config.toml
n_layer = 12
d_model = 256
n_head = 4
n_kv_head = 4
head_dim = 64
d_mlp = 1024
vocab_size = 2048
activation = "gelu"
norm = "layernorm"
norm_place = "pre"
norm_eps = 1e-06
positions = "alibi"
qk_norm = false
attn_scale = 0.125
bias = "all"
tie_embeddings = true
parallel_block = false
init = "normal"
init_std_qkv = 0.0212
init_std_o = 0.00433
init_std_up = 0.0212
init_std_down = 0.00433
optimizer = "soap_variant"
lr = 0.00706
lr_mult_up = 0.903
beta1 = 0.95
beta2 = 0.99
lr_head = 0.0126
grad_clip = 1.0
warmup_steps = 200
schedule = "wsd"
decay_fraction = 0.76
decay_shape = "linear"
final_lr_fraction = 0.0
batch_tokens = 262144
seq_len = 2048
doc_mask = true
train_tokens = 605000000
steps = 2308
dataset = "wikipedia_en"
Each number is 128 + 24 x the weight over its row's rms, rounded and kept within 0 to 255. Layers, rows and columns count from 0. Numbers have three digits each. The size before them is the row's rms in percent of the matrix's.

# layer 7 MLP down, 256x1024, rms 0.143, rows 0-108, columns 896-1023
104:119098108161108107157168126110073100165128110129135123120145125095096154111104141084144092140144153160108128089149150147099134086130149135152116121159129109128126108148104123139135136131146134106104148133129156131178111152134136140116103156117175132135135093142172099099134132096143138121143108099131143157172120110108130117117110165133138129164091151153150146095131145153087136119112
101:097097135122132159131106147098125156129092119095115123132102102144127122100135108152070124139102127136130128120138109097124122145133086067126114157103123147111153132161107129102103131126111131102157098163135133111130120138161134157137168133110141147104134125144124148137139150123143146161144145125142157113157126140120108117128088111155093179118091110098127148089118178078155153106175
101:179167156169131137126087145153120158106177153136126145138147141128106137137187114151139110115146124136125144182143133117143113118156124163101111133087105137134148139101042110123167133143165113134114153122132096156111152150104147109151135151146130147151140116146127153137111123130097115145118178163120096121127160126123133165089096160110134146157135101114093140141154122114117142140125
101:141193106165122153160152121160100151134123121121104125139130135109092129123136142094119097142175119068118099088135134168112179111096126091125149132132139141141121109132110148127135146131085104112127119083150110142126131154174082139131119200124159108104178099162097106154112126121152113119130117144116112172162099094151129081140137099121114130080133110105135123112106096073106167113162
097:162113099092117074137133144138107146108138141130086080126149135151133111074111153162166114130110091159152113132105130144120160129145097134139109152104143150120093120143136127058075159111155168158157097052165122108127161124154089140114150142106127096116166112112097151126134158106126146138138138102126094091137097123125130145120119129124107117157098085134145120167124126153155143163184
099:122106137132086112127156166160140160122124123104143121090161143100135127095146127196162135137139107134123118140121139132132104110147132136151111145137120119129157158146116105113112156133144150142106106104136154123101142137141136096176148121084141128114136148135137139121098167116150126137117106112134120073178126101156113153101126140122128166113150145130148091162095137151147113118174
101:087127099096109131182130151076135123112120130119146123104128117114141132108134175161130102157164108118091096086126132150095113071129109104099137127148113091157152134133089131108148133134140147128147126144151124073117117143127161122169167147141121105109161120130139142138127108117155099154129163108132149146154122109126101098144159104130131108152165150101144136153154128111121103130123
101:122096120145074157149097147110107135104132109130113132094162130127140156132141093100131146110127147141096102111147139112122147143152141092151113123117066147170163135132108154134135117143145119128152139054136134129119157129100149134157118155110132108161117126126106093144141120141102116135163123132092101163207109125161157123113144118148119124155093104134165131143148115104112169102107
097:167120164129124145116138149124158132156135093179138127137132105104155141113132143122155143153139162099129126123118133158133153078151122157128119104108138141142161115090175150092122154114138133125153075146153109173119126108132123113128132099101119142143187120127136125163129151135111097148167123097111107137108105139170132134126124082122090131115157129130144126120087161103121135144143
102:135103129163101146168131097119160113142147140119122090149137145170146160131123165110122104089081138102152121112123126090124104149160133108130147175132145138087105125089104112132138130144097145114141154128176196135150116075154133205074124124156158167133107131155152170129153132103128176141148140097142151098134085130102108145124107117080136157134103114114150107164155139110117091110145
100:162120114085143138123097098101116160124164152140121138110118133142171115100111125195119105117162122150107120128127159103133170106163132111144132101130111146110141131102091136118156151124121154143149106119161135158104129100157131128170112155088146142126106083164112140156178120138152131129130103141118136113103135125093059109092154101120114135064118133095105065122077146128116161141128
098:150151095143124123156144148177118117092136107146161091135148129108148107110123101114086121150111141158161148115111176148166167126105100145131131125121102125110145077141189130135136098182135108107136071071143140104146061102123129112179105115156150059132154132105137170128115111116138118113129132090115125099151176117145135168117156123082124134118118138106136102064113119095063135132145
099:122121129164125125158084130151124104108147169106161104134143129175145162104086129192125102162140102123156105107151119135128140165124078094121142129124130130096080151142136128102122133102111107086155157103112101094132101144167115161115098110109187134118137096111127106157136125110142143155162161098118126152138113169166107160140083141108166141100104112144101084150100128121104124099107
101:121128100146107140169102118144154179131156111105133131099099125140086112159097163095145115127114120179131121096147171147141131113165167172121127157121126123134114132097117108145137105150076131120160123081147132112073091117146152110135123170120156114129135131130145173090154094093120159096135151154126095110091114176161146134107219110098148124087072136106129152147086112177146174149067
101:098120083147138153138154196090114146119117144159150086118105155125130109157086105148133130105151113169136134134087112142121136142138135156097148157125109154141107135106143118087119181151145136150125126161100175178120124141131141135114129140112131123104106127154109115129128170161121120136148082143124140124139105128179123121157118107174124113120115178184124153132124156089122133145111
096:094118109140113122158116110135132156124119104116121130138124138153152098162142154089081122145151133158143134087153089109116122132141167118151089109124145110128123119118096174105137135141129144102131132128078136089092114134144118129118140062176155148142095121144110130103153132141115122141155102121149142139120184120116118118160113142121148121120154137131125166092096136085131120167134
101:109070100164159156146127123098153131111094099123107124130128131155148166163158120119147177106117078122142093136140131148100138115129175130146120134141105163090149162110139131131108139091136128088136111102150118094152123138139120158123106146118130140116113133164108126114157116141136125183155109113123141142134092087125109166172112135114154115129184123192150148153073133153107140089129
097:140109124138124134104087120160129152153188096135165140126124153108135116119092121123111159146127128118146146115137136095148116128088122120127137120142088174111149168134112123145159130153119097123131169179140128159120139141144138102128118100120089150089184142110109105156110109129095083108120117131164096112128119162164108058170130135109128099122162114118121117094129122122112080085103
101:134156127149147115134141135142123163086106128150098134127111122160117131120125109139088119132105114086086157100141103141109122107164154148146105102135124104124124146130146131099128144113112125135122122131133115173130132100143132148118114122107132155131141102133144119083109132057115141087116119089178100137141122129080131162077133070110126122112134140108119120153123168075122141112111
098:071160132107161139120155160088101111147126134111085151120131142163109074151095088129108120115120086123116139121146090106160133108132150112123137120132159086130143134089093166120094089081129137131109057114114142086163150090131124108105163122127103129115113158127147086125104122120118140139156094084095171128116082158146087139124105097109096118179126125073122105150128136147122136062132
098:148143135122133117166157187117095155084102157147096157145130140118135111128168171182147109125094129139085147113137098141140100131128132142146137136115098146086115106153151122130140114168142117097104156129078145079115176118142099106142126107123100145105128086133155168163123113087099133162188147101140148141148144161167107131117108124117125142143127106137087114158107146111167124070133
099:119180144154120103115112113132115146135110156118094117104118102122110136130125109143164130136089105108099125105149165131121133095124174124130112135105164124175100096160085126078133155137168149162160088172141170129118144126140151151098142139119099132145085148102112117128154074139120109103141130122134127150128111116083115167164125123155139148117143144112161200108137105062120171140136
100:122068161136195147109132088099139119117164120163164130135147130079144114112129112156124186149146132139115159120122155096121158104144099138145167155128135089163104167166164155117122080130151104138132129147179103165131155148137135146098133131107108108114178114106146118121145120142133120122125097122136089125111149136094142159140130152149121118115128152095117157098120158128135140109099
103:063099153112127137133136111125105126158132139134153154157127096107126092106131158106155108127157168128127144134135164081155146126136126123158135126145106068129166133188134097151170133150129152144121137125118159139178138061113138092121135114160115145147134141129114119124182117160140150145111106144084127150143131113142117124148148147099143134101089128147134082091197104125147137126162
096:141111147167122140170115136061125153104150088133125096137149143119094128137124142110104131128104133069103113095148166164109121144144071118154125102117148140114149124115125087123099138137170113136138149144104106106141178157140112096157109129161158154149133097077161137131153128158111134197145141156155168116116129139143105140137129122158111109134133108128091104137077133124160118101182
102:147161119119115131102172119098148132154136098101128175153144162097083121136143100155150075115140153115150099151111106134174130145136142118133116125119147108096147124150163155121121063113127138128123126150129123151160117100124120089164145099130132132111118143128113124169124147159167162146136148111112132136123127150153119110133133142104126134119145123137154115130178151149133170137116
098:135097146066115157109159115103151141126093139215135108138141180116117100174153143137133123111131132125112155110158079119131179129113156166171128141119097125190136109129081132119101150144153142164169142137094131105149173119078111101145134130124102114161106119106108098119097124186105169139171137096113126169150124129108106116148122140102142154114142128133125133137144093160143103114150
101:079125094133093140108129151120152102131086148138169087135129131115130149112090136134153143115145176140124111112116114137129165137077128108078151124101158118153119132081132137124118146098117117148115140156141115134114140105055103143133076140138137107100111142160171139120172136114109108141140147116114129142064116089093120140130136124130139141122117162131111172141156109132155105128097
100:110122172131137170122153112135146130155144116133119151160097125120144163152137106135143143130148114152102154129118163111145150143119128103083114142098150156153160103102147090080109105115156091131122128103136165130116117095140156141096129088139167162125119136146135133135171117137139151094130131133095106145110130135142069170145124104090149133138098091146134151109124114145108133150149
098:156150106084079133115145190180138138128119101115089136187125110144144147114143118147104129106163117151128121170130163147105117148136071122143099129114110165117152163108123129166120139134118151122139126155140114153119136148101147158129167068141105140114082145139165139122147182160138108135143110170056138159171116116098122125090144126159120128099142125125079153176145125139153145167107
096:162160131121154106098121118154077135093105118127126136165148119118133144112063143088106119131118102154141129156097119185096150090148086126114111124153132141135146099105160098137111172150146137117169105175184111130109112153115111127164115095152129186125117144096165118174146140145125107147162150123121138155121129153076112113106120116147169081167189116133142110141124069054148099145085
102:162100116102106108108093182127150134130115170086132146145102138122110100150171154124123110121151105107084110145096080091127126103150097136095128129123113119175148157143102138141116122147083153117112136099089140156140104079155113097166122104104114122116128106127141137157139095120153128145081132090125075152112129108129109103120131113152093127112143122112113158106099089118119098063121
102:179129121127137139128145126133141111134115132095132121130143133107130128133123118120150136096116113138113131158184150138138104109117133144130125189083142139116100135105154144122155164098177171129092133148111117158144161122182131140155135092122159137124154109145106113138160150137142112127120157134107107098128124089140089108097132129130079135136146105178147158087117125151148150111174
098:122145148132091119129128107122118113102105118155125116113131092137114110156137098124123139114125105131161156150110116126123130140092087118111142160096123134161156104173109141158128124178187106120156137115119157159108160073108165112126160122155128165093118132089142128136126136148147160186112132107146140102129137124161137091111125174152102076129145152136139124132141129126139156128117
099:124143120167124134114092133151099130130109109146148169127124109140106120093086108134141131121124133128132125176128150154130089090134131121140139122140123143134140149106118135127101141179163133101122154126144142122121121124134098146143163114130093105156148098161121177154118117109136106115133082111158135155128134146097082106094166132165149151109159139124135134121112116122117148096095
100:099099150120140120124157146096124135108103131085115151144128132125151135155118141062124128125159082162135189173180125120110182133098131096106120100117110157100087121094121124115094161099155151114130133163093135120131088154119139126069099077128160123095070120166110162096130111116122122081152114103132180124131125178152083132135128109157114172122100118125090134106123140143092117139179
100:099124108091144132104129155104121117111128146118140078082143157145146103131122145088115137142180131177146128110161147140148112101123142148111076146116148128116163099121116102171125102141131125166109093122075136153127126133088123147088103115115094145137087144123084120159142111146125160113141140171114132106070167119115134157084146144132101120148105130137123107135128174116140108132132
099:125144161112159146127135111163121186152151127096153140126114115154118116122118113096164147156101121114162134089127152120144148153138120149085116133141141154142153152096142126123127111117166105125086147149145146130141137089113114086112151157143124122121126164099109109085140131128149122115095145140110131123124101184128175130188177205097148124112135135102157158112110086170162098168165
101:186104155136124124142097169161131152136142128076126125166136118110110081128134090122133129125155092151136145156141101087146148144146157107164124133140180119141143178135101123145074134125120119136123122136141089133115118114100100123131114121133152131097140153115130104157140088148100128133134096149124082121145098148154118107138126096155120115128164160114093092121158106126087147104177
098:095117097129106141109145083152114123148113100097109138122127154113128152165137084068093124128108129116103138126144061087142132154116128110103125110104161178121115157102128147127158168094096117163095136102113173100088121130118139134133123101122140091129114110135093093138133134123095105151146100095119178098126120095171166113133157097114092130114129152137127174132098101136126131093082
101:125131155117133154182135200135141144114115103129136164148114102126092137137163154131148145121093117120125161107105141090104100130103106192136119130091103119112090116115114136132136117110108174144150149123137158137131161156069108106096110102094082110118145136147131107154134163101152174108093148119146146147071105150113175159141106114092128126131122148153095137143111127113132099164161
100:149158138125146081158122143136106096132140119114130159099148119125111129144138132063124077167109104137127161130091125142114107116100153104110129158124077110149109122098153137107159113096072151139121133082099103098121147104119136159149105159094146161113149126132115144137144121148099125113116144117132119123147129138113091129115122097140121142111127159126140155126119112125142123096188
099:120130119145148151133113136148134177123139108092120121128125133130113152107120156127181128111122114169126079134094123128180155132138125153119150117106114103162082144145116106121104140081162142165146124157154106115138162160128141135117155141145130131163162141125134163148157134121097086150093130118135101149139128120107114113123143121147126152078106093172116167156118125137130147153152
100:131137120084108081113112154095125128079157123139103112105115164125120149093110119145116169145128103137123123132117091116145124133097155152150124118135137142115096122161119126067145109100134116121181143134097119117120127111134132081170119121175107152129096111173102135083146153165156093114145096088145089138158136127147140136134140155093103146104114116116093107163174149165162104096158
097:125114135142147136126083114139139134095145128143101134136160154117096141107155120171142149117107117137093152112114135154149169154128123184120115118123148140125119172090134153119170096168132133144137139140151116102140123137134152123144143103129133137124124124136107163131105116122160120176175101123141168149130116117137105132129096158157114123074116104129161140093150140148143115136140
107:158094156105166080151120161174111106164098151141108136097142135150129111126059116127146140157096139134106112145117147151151119100095146122149153140132179115114116107131156118170176115108103094137146116130134160126151156144129131174115121154091156078118075111122091159136126128140096110148140114122113163152130109123127175108100132106149130143123134148117107139125086169133172129123154
099:128110119111127128147134157074164137145138109128125162145113139172114185139146140159120111134139118133151175151104132120106103103125115156160117206118123115119161143106130154123101117164084135139105124108140126122145117118110146159194161141121160136143123128105139194113083141116137164113154152183128117113124078131130097128118152164124133132138117114107142195190124095130093120144173
099:126123116141131122152108105102118099176103147136163154089152122078138117092170158135163170138095140115124150145105124130092151131188111101122088102131163100170146101111114137141160153114135108141134153153154131149072123125147142116116138144117134127158143109126158140148125098169123096208100110119119094154117162111125141140144055155144116121167133114095102135127155134133144153131143
100:154124118135151110158054142122108100132172135139132179146130144113151112134106079132097133120121142110120122108088132172158109143140088126116156130092077114128156126148121113162114129075105102132161121140115103098114114177129144179138105144114144133108126139124069113145094097085140174128138149130090145106106169132118126127140142135107115155144112131127150131152133164142178084149114
102:157173113113155139094125083122158185122110086162130124106104116098140114084170091120122108157126130137122139129095114180186151130138162155152139156111147132123160134123119195174140127119096136136162142108142173104156127131146129104140139162087117085137132128070086157101189118131162112118126104130153133110104116151116141131104114118080112109144133127127140150073114126125121176123107
097:129116146116133167116096143122144057130109157157112159122143124151205141134115140110085123111178105090104124154138125078083117125144161118150154167138083150113139095139091088092105152164100110106102113091121114100091124129141123119134112157114133140126137125164094154109170149094147122148171116126159119152122105082092122125098146129151117136129121107129131143129114133078160141152134
099:166134117157138129161140150099148117112121101131126082140149127122113158143112125038115135103181148109123141167129135111116116113129093136098149098183115101096146143119142130090118131175186136130123129121102123108107119129107152131123174148130129163126102111096184112144131154131134120096069110156140112114141066141119112102128121159112123185124136151121160156107150157118166112080116
102:139109155139108111110089155146121114149094159149107094151080132138187102126129150118105098096100117156164107140118122106137076101141159112157169138120144137084147156112150120153108133145139142115187110135122151090132093110144148129182134120105147152112142162110121112119127131113150138138162103132094121144124117123153132142129142115110107122128096105167129135164120137181113111143138
096:195113144117130131174142134116120101110111132121108124136144124124151131111103117141104132085108155089142087187138093162156132103122159096094130136115120072140121072140097133137072106090135120153127156117097138128092091129146164093088134099088128103115110178129110106114120127122173072148150112135115105095126144118120162177105117169157112092156131181127120130113140139125137158162131
093:124145135107156163140165145138123112130137106129166182105116137177135121134094131101122107150117134105137127142132127101140146180157180140137151144113141095128096122123161103170150148131132130166162110150098164113114139139134126101103146114129130148142135150127182175168162145120125144128115102095128125122123162150129138056131146176114117146121087113166154131126125087128113106147153
103:163124166113135148105126106130093107140097130139149133124112152104120136108111145092131141142135153142147089103169137112138110183105085128070129145127091170096162108187138129172148077076129136106112151068148121116144127109120158129104127104125145140147087140125140101175120120146107111107102155150181109119122099111166112116087123074149146125137156144160147082160104137147107112120121
095:140092106109123127125097102150145116103123145120131135164090133121127135145178117128108137126121156105172167132108114171105105074102136166152114085111104148149130145156148091161123172106116103118103104121151152194153133155121179135125165134182117150077137111126144097111112116165137076101122142125155108118100141129092147111104137116144151138111139153158130098153123150089152094161138
104:142141126145146107100112118141060135120140109155131104153117105097160108130137137125123122136138132149162118129105142114124118102132165106099120127105166122126122141125142125149128131111090136112168132086103148122106137131152149133165152183142113127110098143117149132093087117141054130083121143084106132129119099109085096112124146108133150162090109124154068121087090120164111143088110
100:116135119116178090137131157161098120112103156127124148163129109120157171127150093159122107100074153142104132117144095137131117149184119149094142128135103140148146158127088158082142110099143151094125131118084081108189130125124117115131100090117129157139115151137129121118160138169115107078116094134123113129122117162133135151112079152142133126123130125115138139162155133121110115148128
100:133084159106116074156133173131134155164113122140148144147161121141129139133136161129130066096177127125127124130108073093159124105172109170115165110121147129115182128126174126140146111114123183120119110111108081118117156118121135117133145141083153167151094086124118160102095136135118134139144152123140105150135095153138148104132107103134117117128128141100093134129132130129110121095114
099:133120120148132072086093113154098129107156105133130111157154116152143171134141158082125136140136131131134109122134110175095099148136110130135144134123146088127159132143132119137120126189118127139150100136131113105123147169093138155092159140180132153120103139097176114145151178161158146131106156198132098123166125134120127091158139082115140112141156151114118130152140140144102141120115
099:122152123196147154153092130148131104126152159156161145135096112122117122179123135147121128116095126147118119134136101134126149118124090119124111176108149152104090115131119169112077093147183100126128145127115155154148134129129128141110137065117151116108120110072073175132133102123104137142126160129105082156113148107137086107148099159135149137112110090120115121086116121135125162138106
096:102123152091098156141079124154114146101143098105127095141110132138133134150109128119080143135176100121118117166118150102112125149103141119084139093136131101113121123142107152087161130150148123145141102126138134167144111156143127140132150135137125131096135170134102151115125135131124160137140157124088157123117144132129160127143107132139139135076135142113122128082125135150092101112143
096:109064141133125129149153132063145154145087131124143108092111145105139135152174097133137121119133135122113132171154110099124105112093167153124146154104151150127085156110123146173118120184135114100112115154163141151138123146128122107107116109087165107132125167151141161141107138119177127104143153175125118105124164090094101138126172090127098124133167111095123108181115052131141096059121
101:102165142180158134105135141132105095146152122146101133172105144146139103109122090122118144093098110119133118121134113164122163175145151090143133111137083156119091133109140183150146146165119108112128105148109151165146125115147155118138102125110104110144105152129123133132126117135142125164124145114121172124156133127139142160122184133146111091131101131112130093160128132140112136158100
101:134148122079140071154126140144116104132118102139133118100147111110114150114133107137105118136132133143142133122167127143122111187162130097169137132136120151145082109138144118130140141149102158125121144105142127177117114090097120090170072170121162114145135109145118151080105139128123121156153137140133153072123099137149142097122110149093111143138109137139123181122152090153145121077139
098:142097140177082101174110152102154151117163149121131102136118131125122077078150110144109128121099136106133101141101118129118140065145144086185146129163103090124191121106123149135158127134105143108083167133111158150143102127126161085121141151117114139111131123122121170138101123141112088093115141149133097167117141123165175134146146116154160127127207125108134170116088143126137079168092
099:149116133114142100151160094149156168092128130120106116107134099124140128122107113149169152113139133108112139137131158133122128135132132109179106152162111150170138127096129109130124158142099178136139113150113146157084151115114112159157139132127159103149121099101129109151149168130126136155130154142128170140092124132142160100111120110131131130115112115136127118108120122100125135108109
098:139137133142123158165034120153135183124090119109112161123131115139097105109141099068136119133171123128125165140135131156148114114077145115125116161146128128158080120129133145138127154123136135167143122143121084119135107082140160145120169122137108146119104149114147122145069135175088134128107150128156138107120135133123150203120166125157128107153166137126146114125121166126140133105140
095:105121156132133113140083134133098126107147158129122105107114146142099111163126141084147114149112130119118109082093146133142163135099100116128121147191125119136072107148118088153135189124146102115128123090176155149119098154102112136099114141145125121128117111151138110106177156185145128125091164138146145147123123089121167121142156099140129099122110080109151098103140111126122130150107
098:130114124106143112154091120129135177162106084110077076090131137119153131143164126180113146153124130126131114077136126183129143108114150135077103143128137082091122156130154121099116125126126128122139156161113126115134130152121088096112104112134100138112138125105151160116114154119143122177115125128100131154132137115138103119125102145131122124157137123142111119148131127157138135174140
094:118096129149138144101171087171154104141105104117137109107170137111149129123135088103154145150108142111143110088097114123124087099115125127167141076142112158125106158122102136135148133159105146139120149103110103110132082092147122085089160150170121081144134166134106119140135165135141114129124097151124114137144130180092125153116121127133135132138128100119122129141133105136159124140141
101:107098073156119162134103133171126124154130144107175153139105124137145109134138144162127153120139163158105128126167107124161121159137137097138122171187123127117109039085095111114130115139109110152109112118136107142154090137147101142125133156157104071116123137151137107141125119150144147147143115102116125140133150158114167107137144137173101148135138103148164119118131135079162165123099
101:120138085151122131104179095150154111115154150122161125127165136106087132147114102167172103122117178078151140154115147102114125140103113151110139082134095146119134161115151152118089160135101106159188109092117119140103042144129103141108179114139128118112138167116107125139117120110151156107106142111136104165143141193151150104132109164123153155124129081081170106105142142107110140151150
097:149132128060138124098124124127167130122149147154134104133139167109123128148074134141128067165157137143168139078110138111106106111161155123142134148098125127149102110123097128154142144131121119115169153124103153161193104123138094113122104146149143166172118131142146112123136132112126132129135140116151143128134134102099092117149137144094141120144150123095148119109112136135074110160096
095:167118099151148175145150102122134187094067139113128131131127124125146128093112115150129095141140100142128184139128086127092104179122081090151159124100145102099144127092106153153105107125086161142138143143086096100158145110118157149129121173149140129133130080134158118102112155144112136097134135086101124124106108128124130130096142153177098117176092102082151160103149173130155149151089
105:091141106128149122101109121122138134171127092123109126137115149100180111127116070156129159121114102124102125124113120097136161114110097120116116151144159136107166157105131152120131123140087080102111149114127082125146154137155095112141120153135131120139106112118087122078135111139181109145162153161104138095125097134135185131107135099094138122126154126153158121094103100127115208093143
104:148110111125107107125144133147155156099134103151128082080146147122163132141148158163091125123155117111134099118118123147120146168101128127157125147137112136114148153105095134118146133142135134111147120162117148112102134112132134099181118119134154130127143112133133078136168118125089106135156185100163149159116099132133180152132110183113121124081136172072114157113130155116140158137101
104:150120114100133105066156163117122105109183114144100095124131146124126123140131114122106113106155156129142152098168125156109122156108161143113087093182108139115130135118083147152138096138142130146140159135155115170123122120148091123130132146147154134073127124141107121115134098144110127096117083112112134136129130170106130118117109123124124134143075150088140162174112116169148128164127
096:129092081157135151120143128083120156135110139175097131158126121194178116146124133115119133104131119117116123102095132160090149144126134112112142124158128136126142148113103135145129153087089111101118137170142095128109091101096129152127138143126156153110142086153159164128110100105162122150116136131108149074145125097133101132177155125145124109153124162157109117112176147138136132131179
102:119162125150104107046113123130129129113110146151120130101137115125119130106141170139150122138114116132136112154168139154148134129126109148127149134133145078132100104118159153126111139148120130137105164160116128120107163154114120103106140144116133104102111164157144149125117173155147149111123158117145124131123135142118131164147143106126142135084175127151167168142123121096126114171112
104:135183102156145168158116133134102148120137131124127122093138087096123140124184127130131069136141136151115115140135117096130149103127117091132140118102161117133094122124108178149097152113104141139140125120134082111123137125120179128138099136135134127143129146142107092128125124170100098130111124118154126167130149117138110133135141153118099130141129070098118088113091151158096124131104
099:144162145170122134124130155167123094147133126138124127070130097109151137113107135118152139121125129155116096120073106110126133123095092093119131117142180130128099129122157096132121102112141117119116128140133156129125155123112138160122111121156089129138151144102104128132112142123068181145172147125126109153111134114153098133147148108129186107189151097133159108142130131134133132129072
097:111191149129140149126107152095119119100159122088120143180119140100124152142074118099131118139136138130137139101110113127135127090101155129115142118132111141110143147083118122164119117156149114110098120133119150110108149199145144118096158123129136112130106146108104135100148134147144167126096118099112172131133116087136119096103061131116084164141143161123146120133131112136157122140094
102:114123134113160170157151135099150165133135129137141179137165122118149146092087130106121168172142105131149109136082151080127115108127111112096105119163112128121133136138131073072163167128094135118120108104152123168088131121156140100161160062094112118141143103137117154091093120148141090127121162109152130096112128166110109162115160149130074097123136139113110108122150101084133154169122
101:085132180153130086154134083136175135102132117149128095124139134139134149108107148161094180152135119110145150132113105101202101095137131128168119143152082133171115159129129126113151097126112081123126161127105125104141139133136130115137148147156128153120121140123134119084108102119138139115121130117141142106118125163113118166151135216161105073136144105142155165110137138120106111139117
099:136170132100145173171172109107171142122158126119105150133123112118128145161192137110130101144130148112119129094116138088140103112156116133129125113150140064147138159122107113144124093111120116081116142149101141192154103119134114099126149125103114088106137084133125192153114115108142131108134118151168158132106095108084117117139158096124105111111106152142106100124122082118158101137145
093:117136161165138098125111111121118103124118145129159176143110158123139154159109141115144099142094131116130102102180114160089136150126108145142112172134134103136160081143093130184168161169145152132150129150119123180121114179099118169125113156129111116110117135112180134163105136115161128096090126123144092160130114142149175172125122130129081086144181167123162105119118128159090143133119
100:122123157159165161109122108101129135139138172156103119070125149137133132151157144167116166106113092131155131109116122156086115119124164113119148108101134183103150123127140088156181123083105112135106142136128096149113092137114117120118107135096147083134162119142119136181091103144110136150147111130148141057138136120150110060130112179133160155130145104102170154116109163146121100126117
100:185094120145134112125102112129097122133132136166111156107157119129141113146063097171123138094095167153156180127173168106121134122131137131097129101151148134140089134098132149108150109138145125107102122106122113127164144150167120098139096190109154150120097122113107091109164119121125096109144121140073146158181105125114086132147130165125148149139114116105120176148133086134091142109120
097:151083142147126090133172141127134139124118097096144110127121090101136104164111152100166134134130120098102097124178145079141157150137114087095179104087143109126145110101165083159122133165108096184083122126104099139138149139100153104091130153121110126112152090115112126126121149144088135124125133129113095123171164107097132100123173121133103079147137130089170128128130125129105174089132
094:161128098137108103127128154131136137123152126166134074158109130153159121139121084058153150135143135129109122135158143147135118094125112111102144165125113157130099108092111122137121118118158123147121155162143158128139104115122145095099149151152120154120155105095121127097129144180127127120093091138141118092129159108141144113117104143135144122108112168113148099138128106096139117176122
113:142099125122111123112114150150124135151125126136119117190160101155117120151128129106149083126108150128142105114131111141143097146090122129169114138164163106173138078113106138154134166150077109109109113136116160145102128126144102142134140116119135115159106160121156156149152100129107113147121103155099108175178086130146111099130092083103152145155140144158118121135116129122123127150097
099:147169136111139142099153130103119114123124147133108133172108165123135126104115123119119109124122144140131125189132120138156113146143135086122151141132143081111132101107136112136107107076113114085096119143156106159121107096125164132155131166154126115143138135123133104117173151119168155149107185134126086125109105151092128176135142142121122117120148126117137131115102133139130131106087
101:133143135110084147092146091184102136105143111191108165110139154134130069126085116079088143121137113160164140139110093155120100146127121156126159123151150094111155158111163130128150144085111105192114111122142163089125125142106092154116144107087163170147162110097113142121140119096126131127142107127129129078153124153103158127126148111126117111135114145152153121125135144087103130118108
102:162124176150079153141134117101113121121109083129151107087134091107108121133145132105143120106172113100146127104142170137120102108157145130103166109102144133125150140140114149124158117132177110120097149137142081146138145123151110065096136134123102151120095138156118095099136137112143121120110142148139077165111100124152142059133126137123141138125143159106126111121139113161118184152152
097:123150117139066117108139095158118114182101117145147120128136119125103107088192152116142118146186154121127124129095116139127098139116115125130180133128165131137097077166109134125074109141093169145114135160139126141120144116096131145170133129175118159107156123098190144156120107127137130100111105141090149122104138165143145134155137146116132128101109121123135144096124129131174146126139
103:162170101132101144092101168100100105117109185105139145115088127175153096105135142128104110135168095127112088100125107120123123154139128155159175131089098129141111083060121095075126137168125159129136143139127152151112131140142146149152139126121164092128136157128158109170124123114125130103148169094122115114119155137123137107114155140182110121094132130107130108106109150163087123120103
105:125118145087134116157140130114125104124133114087104096106125135131119141169123120152149095122126142142142099162177177144140162167143132109120140128163186127099121114165120113134104108089145122123075130086129135110116133129170103098100105131148088105146099148113143129147111097146146121159123126131148112168098096135083096156136121136137154132125105156117155106167110095095116181098120
100:124120116130154151128178118145136153132127113092131128124128113138148156114170098108089120149110102155127152118109132121142156119160121133186083169146090131137126131096120146093161197085192105139102163107156166133120129103112128147079132113123130123166135103138105105125099110155136125182102132139133082123143115148135128114170100159155129075135134158107136108123132148132103111107137
098:109110122106161130152127134142069104117097129097088121156106120146151149118126106119103137143117179117139198085116137123147120121132148075124126126140103111141119154184128123093127156117124156119175141118117141175166127130144123133155140098073173124126115127098136136116144126124122124121083102128107109129084179085082110116147100149113145133105122142110109133135110148149161143152148
099:166152122121084182126135141164141090129127116127159141081138140137112075150124104100090113125172132088141164185129114109119106150143110127138082121096155128141134159087108144102140140082098080140119117152123112123124132092062153115114134138108130156127137123088118134126124101129148106112098159127130163102113144147101156148114150118136137091173172137105153105191097138170119141176170
101:123147140145096128140097143089126112124102170103119128127152148093115120141143127118111127148125132128121118115150116114150140149181138147096073157107101149105143128117128136131116127099144088120152171087133128151125119163151116162105146125114128113134105134126144134069107140157085114121141100119097116128124122079126151129144137139106140128174153146112139130120068148145134112106107
104:162100104115164132141147140097113116137128092114126103118127158100151099110081141171135122111099132125185181144153084126170113151146135111145078173112129125090153131172144179109112150093156086137086147111160126123176122141149154137105143145091168098112111122112093124105164130108131120109089120142076114152114156097075099165103099093164132133160128076119161166119116121092203141143143
099:121111108133089168093127148139146107146152133141124095132158124109113119125105078079152145109127138100127091166152145140145158137085116082140083149098109164092078154161162132125139136150139104096132143148102092115143141138105111099169130168141139134111078060112172135094089090190126138127120136141092129090172133123202115111078128087127150135121108185092124193146111124130143092114126
098:108118134110116136135106125133116140082119114163117128139130107121173066169091124122150163127104131123127156106143078160133118131174134110133183174157123101145133127122128162136121159144080092112118120127179136153181101143096120090160121140128150124129163123104154101086100109163156161087155137123145134149147110165139141112151125120111117151160158125160125170119118148104108134097136
104:152126106179153138146107113126140116122129101121104120159108107146105133131169119135120121115113085094121156133154145129120136138140146111136110140120126106182115111160141116138138141101121105135137107142156114141103162131127115176154088149129125145156122153126121100091129135155086176139161138132143156170137116108158143135150156130137126152106146112129118118122132137100144131155118
105:079068124096130132150143104106132110125128075112095138125160127118096096121082142123160123135105136140163115138107120163090146114120117125184141132134118135119132134139127117182142126146098104168097135142126124118103188136124133124127145105137088130162104141121130066162146104083101118126177136130134129120148112118122110129133141137176125165124100125164129105098161108143152129101134
097:111095141141173132165168163113114111077145141114138117139117114108105137088124096124086118093097130165160108123101108131121163140099103140154111107129140140128127158100172128126146152105111120117133192142139139148146127121121128126110093124172140119096159127149107093095117169126127173152118133140155171119133161125122103129107088131142131137111141109165115115127122090145129141130174